python train.py --vocab_size=16384 --norm="rmsnorm" --norm_eps=1e-05 --init_std_up=0.0336 --optimizer="soap_variant" --beta1=0.95 --lr_head=0.00506 --warmup_steps=200 --batch_tokens=[65536, 131072, 262144] --train_tokens=648800000 --dataset="wikipedia_en"
Each number is 128 + 24 x the weight over its row's rms, rounded and kept within 0 to 255. Layers, rows and columns count from 0. Numbers have three digits each. The size before them is the row's rms in percent of the matrix's.

# down: layer 3 MLP down (transposed), 2304x576, rms 0.0851, rows 933-992, columns 240-287
# up: layer 3 MLP up, 2304x576, rms 0.0889, rows 934-993, columns 240-287
down933 098:105128088074150094097154130105174094142097116130186141112123142092112140124143130146111148140134147128154120156177058125130126177134101135169108
up934 094:121139137174125096107157119116107171127139136113110098115099094159144167157106151151121117127131113106189162133134131107120139124119151094069138
down934 103:107125132133147131130124121120135057128123176133153144119123110160144152132102102142136108117124122138135150135124121131115159153144120062121134
up935 090:131110115094108109089143135166104159130087147103144110130080083121117095089159125158122104130111084138130103130140142137073133123117145175135134
down935 103:112112088136118104117132158136133132142120162138116098151123117108150142117116128126136132129128094155146110170138130119097138129167117113142100
up936 094:133156124115127104166098145150124106139156126176125114129165122128132138095093097133126122104112130113135118157111128144080129202124142110146101
down936 096:130081123135156086115156142097126110151078114129132106125141156112123142140162124133094151118129153104114086111118143144139069151105129099103133
up937 091:112139107139126128124123136109155170127096105115108128104105100110123148125139093099130123134079097150122141140149173133113071134105130124098136
down937 093:108124126132120123136102168116106095144108097153138143139111138105173141101149139117113155152118079113118132178118126129112148166176109168131147
up938 093:143165102125112128134098136107115145095162150103136142133131104118123172102166123146137099097129189172155082106129120133062128147142130141064147
down938 097:164132156166111122159108139138092114139101136137093092162120152133112134075127146114128141107143096128130117113158133145134119101134122095061136
up939 103:120175136120165128145123154168126137110160171169140144127134101135108089116125124121154121131180146107103140123150132133115101099132195136103135
down939 105:157106103123122129125126107145124130142106179201141124052159147135198190201130068128124120117109124114095124141115151135121145108171157130115098
up940 087:115148141080137149124139118118090147106115151124130088139120147143121152104129097163112108118120130123139192165114127180162126137130140097143107
down940 102:145121112132129152169153138154120130175142153156119144142085154140140127096142069155117166125118124116130133162146169181138114085129110130143075
up941 111:134112171146082142122120091153110134124148154127125109149118160149140115101102153066129152125131105116107132148133095100130180161120118105110119
down941 107:093141142129161134133151132180132123116119147144114096144115128116111085127152174127117172103152110154101128101167123136116117109171179139150142
up942 102:143093134138161138135089173144111111145133148168084132103109121148152124145164105140122113121119112076156139110124169102108107133131093128156122
down942 104:112126168149142067098107127133101113100134137120110132095130103142128096134149137082116095130123158155148084127147113080159089139082087089090161
up943 090:165144128119151116135142112097086144161114131115178134118104089112147124162146106130130119097138138175100121097109102133118147159106126149092112
down943 106:142124136094085081125122116124133153161085092191133131125107118119143194136113115117140098074138065153089130128091117072137123112121076112095129
up944 102:121120147115112116142120121135113125106104139208156128123117137149131145109127155129114121115134119140145136152144119127117121115122156109159140
down944 109:117109158139129108124162138123119113161124088167135156131153093107100094137118170079157144115139105173157159127125103129159124197147134145145102
up945 093:109150137112151076157131135104148148182133127126150142129122155124123150137095104120124120148121120119160132156122122130136126116161121135140119
down945 101:091129168145150129150120156139141149112122130181144150107098138132199100151097094137131130114111150114117124125114145141132103146131140091107101
up946 099:122110159122154147111120146125136123105123151108144130118112120145163111101110102105118150147131124137155110127138092128091127129138166124116167
down946 101:091105135179122140103119116119130125117096084142144114104162147101147101113148132101113121123120132137143126108129117160155145150092135132160110
up947 106:134121149154100142148124136132132141139131129139071093142122128134088090164113178149110163135103101148128101157103151106140110112136135120108144
down947 101:116147125136151145174082103082126096123137156142128164130104118119088131114133109151087172150096115110116112128131170119119129111161131138122131
up948 108:107099159170110146142136136116122146139120104124151073148113147098138106084136129116110113120129131138153134165102103115169112144132098141115101
down948 114:094088132109125125124150108126110154156112108115129124163140116126160152126136161117176132158116108092083119175109186148178143169102123150142117
up949 099:162164175147117130115140117141119134113143130213168147081125084130122083082133114094174152124124126098136124122089113129126144114135111105113097
down949 101:117102129148096130125150111100157068131134157131121177093146130126068148112137110119186135105092147133113123128073178100138100134148161150141131
up950 093:123165121107139127152176127124145141112147161136145134138103154148128063129084120123116128117085114104131097104164108144121180163136107139117141
down950 096:114136126148080160145097126128149118173118122108110113105156146104191137107102140133127099120084080143118126060095120132123154139092113144122111
up951 101:113158141131091155096110121116089106087122101174123162102168085101124120102090107145119107101062109105091161161112098139126120136154088107129124
down951 099:135130102141114126127165103089097140142146165096119120140169145101106134186125109107146132164175134107111153157135129151154102149125146179147050
up952 094:135100130115148111114124134118155169139124120136127083135129161067106115132161148096076171145135102138113142111148122144125142139140113126098125
down952 097:173161130137118137123134132152147106146135176179150120166147140122146133130104129118128113099109128153133122126107159120126138084106145087147167
up953 093:143124134124154155181126109152067150142142103144130112128133134122127137136127121109176143121170135141120107110127165139132092143159146116121107
down953 101:137107133095126123124097130094105141111108112104116124180126140123133158088137140112131146113128132103133138153117123120102120113121160172104128
up954 130:096116087128100111163128143120138113137157117128138137140129147134120083118147149158112101117145094170123124149186109165165142123107156136121077
down954 121:108124088088164110113118127138099143122147121135068130140136106148160135113155104111127111127118096151136128172176164119188109121096104144141138
up955 101:162145133181116116117145162107150104109141111127147106102140153117151102213136148128129130147128139161132154164161111101131135160147100132101137
down955 103:126119108173103144124135117106132171105143101109127119117084134115105109102135153155125129126127108151128161148133138168105137081161116151131137
up956 101:106121134142130101123149102174126128140130167110135111100094120152121102105138102158113117112073116110113134132123154121140105121102150098111149
down956 098:094143117147141153143158109137088142136126116100148178101161112174134101126181127161167137139168113140122136102123120114163140103074147134115154
up957 092:125148137138124112120146106158155122100144116122128164122112133113108119152144120159119123144131114126094162096162111142116135121156137177114084
down957 097:135118148112129106137106107110127123094111142124134148102145104111088088073131131118100143129123107101125155122131128121188155186147113132108137
up958 100:097123126107154134150160110145135159173148140157119124117120065126145139122155114110127139120176109124104138117126119101080117132144139111153189
down958 098:109126148121129093118059120101143107131147080149086137138128102177103110139166120114112149128135108131106127135119154133152168132149150160125114
up959 102:078142157138149155137154141104104090117118118107152114128123122134084095180148086145121114089129157154132141130105109156088101151115124104152125
down959 098:112103130115102152141150136089136157124062133109134134164155135117102141141102110122128155088107152163168148126136101113126135103097111147122096
up960 093:177157109103094122095114147114134144138102127134166107101179127064112117117164113163115145117126142153167099153107154105137121174150158136113119
down960 099:135092137150115142104120110125087145168117131155083107108112134125108143144140169101140058118152161160102118108105115153151172119158133138102142
up961 103:138146126122107132173086150118154063106104117123134161145195114123138086154114155105141198113153119081160120100128151112153163113146133106109132
down961 107:133146118124097160130153121155145148114151109129124146126107161101119128126097131117097125148126130140136114129122119105116160151151121143107117
up962 100:120115112137133128111106148125108126171119115138114134115118151110132159122110133115143108129136141086086178161085113167154128101180176106169130
down962 100:092169141136163145139091101173138124129120139141100185129088111195110134141127134131118095108139128106126107144131148143122161152060119147121142
up963 096:114126164185167084147133119124162091096107153165110146108109110142145147106094142121133076127184155146163129112140123117142104093086136126150104
down963 106:151128159131116137126091170127150145146121141110126108151139115095155125140127130071138131162144090118141120098065107098070120108090149165168097
up964 094:086096119137150135168082131132116120134122107123120166130123099102110127166169155152114115159099134157116159174137106116135153073170152140097138
down964 100:136131103157144152142105141123158143133152128124122060112108107147127132100118142161138142120135081104090136082098121126161110113139115092075164
up965 097:163180137118149157115104126125115118104132116143154122128147121081152123141138091167122160134110156078162123125118174129145119117189115074155119
down965 101:107103123150100157136086109129122186097188162143098085157130180115126133144105114142107140103117096124113155129119120157183094089118193088119122
up966 092:126158119126111107156123095138109099157109150160126158083121131101123127137151170120128097090132165128117121167177126158106159115134121128120133
down966 098:125161086123113140116124148125174123126103155129140124153148143139133153111175137116104160124119138105146138162163138118147169092142140155098098
up967 097:140144158162115138118139114101127128122134106136132101094080123098131147129163138112094129106106133140141167122114130124132112115143065122136093
down967 092:121112123089124114127107115096090107137141111114129107098129097118123135123137124104127136103086171139147150108096144122142130117125110162163152
up968 110:150155151150106101134109145136126142113157092150135159101183104141169115114106092135147134107096109109049126144094126116123102132176117129085135
down968 102:136098106178112156074119082120187159069130158100148127111145144144115159140121133126117170151151129129119146081126129104118149120155140141097164
up969 108:150117124087134109184134144127125086158147108113128149115118141128105149208157136140159124124134154160158091131112153099087109151150163138118083
down969 091:142165146140120122122122080154123111144110096126120169074122071100142152105143131109108152116149113128137141122135145111163162095116160107169169
up970 101:095128111144091142105133159119164171097162063115117141121150170133140096145127122139125135123105120124105128086125125109144141136116123144106129
down970 101:168132139120114118127122131173113107114093125164109176138140136157110145155132126121111166154110096130151124115088173140085115105066126107114132
up971 094:117128117115085110088134061126114149158158101108107159118120124129121140096143152164134129122143109109131158126143107147079103146153143108154113
down971 099:091130151117125095086135106124154094099121114139124111172121140158080090117094125174138094092133124136120091125121112133123127103100130129125130
up972 092:158094107141128156119117134134100096138121117175136108153169122185135088122136147139101094164126140132138165127121114146140115175135169105119119
down972 101:170131164097098119142135122102124122149194153170122142124137091148146160098134113116169133166132107103171151127095144212129168109150165122087102
up973 088:107158151153146155113139097117150104123106167145111149141105111087140126212168156164099109145101173074102188162164138133130087107113097143077109
down973 088:186138111144122144105133117089144131160147081146141132124153109137145076072123163130125125143124108125107103118131149128167144100122138115159146
up974 099:106120147108113142106175127127069130116128084158151130100138131178132137156089104069156132155086119137126198135160124125109151115127142104143124
down974 100:141117106147104084166099190098111161103153127121107112097145132136169118114147117127160130187144133129097151117090203113121114129093153104127110
up975 107:097126136128156164065122104076117131093142107115107106118100120112131130132128149134135144159133143130134108070162129159144141139107178137119145
down975 096:149156130149111105049141170101109142141157185149132115136142099103168118105111112101141151133144158114141159118120100113129125152100128157112152
up976 108:175099169143152112121132127136102143087138115170126152109138136105112110142155150120135085116126129156130132128174106142191118096161136099164122
down976 106:125121131115126108107114109096119123100152069143115138135112144142138132149147137073143115127136146176151174145123111168145152073112129165166105
up977 100:161105168121099138156114122126138122165126173140127171165111123112121122131194108105096150138112102154125127123146097160098088143112138132125136
down977 102:105139134109098108157154134112144140168102136113176120136122132083096126110120091115115120179125153128120150153133159145115128146150126092112147
up978 103:109105123104110118101117102118125124156114109114109133092121118215123152125143128083169123126114124153123079124116126123103126167129109105125089
down978 100:142107091083120107154111140123118107171109107148141115146123110120154176107130123119112168117123138083153148094120104108149112139119139165130152
up979 087:099116154167165171156104146124143132115124097146119182151149093108135101116103126136179124079118118121102163135183150153130144152139102105151146
down979 100:099111112126135138149121107148171140101146128090111123123105077101135126141112114128166109128135119102107091102148160113137114150106189105128137
up980 095:134134124127138180142145123128143159140109093091113133186154183153119034131073136124119087123092107119152119093157141099156135084137115113135124
down980 104:100107123150168171148140114074139092141151168143143076154147130088123134091084120141128120131101061118127102125115108128127083125149152146129100
up981 102:172174128122146137115178125079094142150129136144121113125157182123154063103132089101141113097141176147155127138134097133136088163156205152106086
down981 105:099131131132136077131100096130112152094108124135068120106158173112130128116092118122114110096141172136125167122144095123184152139155158099093094
up982 105:132150117167091125118100144079077148157116132124099096129158116132100156138140144123103122139158183132105116084125147121101159104128153114119088
down982 103:125086171145146127143142121073114142141134119107106127110129149107128144097127181110113114148138171153110119139125092124122179162164150152094129
up983 096:129123121076167180095130118153109159161126104100087153132093106151105110154097114094180139149098119134130126171126112164107118139153150148133114
down983 102:106120106127096134121116105121152095146168102094144108142102092096145196151145136110123132104092059114140115128135102141174133134157132123114151
up984 095:140159134125124137144117160124096094148121145095133160101166068128114134141100115093157188128134128111119099145116146125127106062100116123104097
down984 102:112151165132139141131168153131167125136115105085138164080157147130180132136130124157103161117112174145108119129126126117145146055146123132091121
up985 091:117155084154118133157178112138135099097134156131151132107123144129101084126108085106146127150138109125132132172150107149170143129150108147104109
down985 098:103119111093090133111114133076120120135106139108162136123121152108103087071090097099169107078137130127136152127076126128137119139159128105117123
up986 100:132127104102113102148114126134179124154086140113124171132158136110143116123118103151122112145090123122139134119134116131119135126127107123117110
down986 104:176148098113167148088136128156130137119108114108136143130140139169145155105123101148128149145153162092141107121167130176145147107169100179148130
up987 095:156123183103159111113116082139106132134161132111175188141119127116146102128147116146109197131098157118168181129155185117132149122122093151118140
down987 100:110112175069130122119116137129117145186111150121168124129152158107105144137105144119121168134116167141160127112116143166163095164102118125110147
up988 096:129167122101151136114160106134097119145159146110152128118111164110089106135139112133165133115101109070126181090111142126146127107072077119108165
down988 101:123109175142160136124121175133058151101124108100127165113161120125146125140126114096138158145129181140070130125125142145125157118130148112133125
up989 106:120099129162138122114125154143109113089149140122126130125128108116175134119130085120105152143137136179150114114102101127123142118112120106147137
down989 089:118110189105142087146143080126118147139095184120124101130130140117062140116123155123090134150142161139164115114123104118127109118130149125092118
up990 096:152108117134127145106190101159115117090103158120101101151119117155159142141123115109107113105151107132157099115122138125137109123133170088164147
down990 098:166137103133124166192118122125146170142162095158109118139093125144090114142105134121125132137177172107101135148115149156120114093141147098134114
up991 089:086112137142125117146138124130140120137137142136115126217132112121185167129110093089152163137139115175139138133105123132153097142121095166092136
down991 090:121135068128111152130148095138132140140169079143125129100095135097114148111131118134108125126132064124104103112161086107090097121133114101169111
up992 085:102105135133155161115137172135115155084075126149144143151123101130148128098086111141109113156135135152183106113112168171129117133140155129143102
down992 103:103090136156150097152142127148138136085094133122127111120116093134148121144137097134111158119088112148122120122131114112143154167122137154150172
up993 097:147151142099158150156131093133094157155106135123159163118137094125151070136163099127119103117115097110126116142146083109153140088125110149118134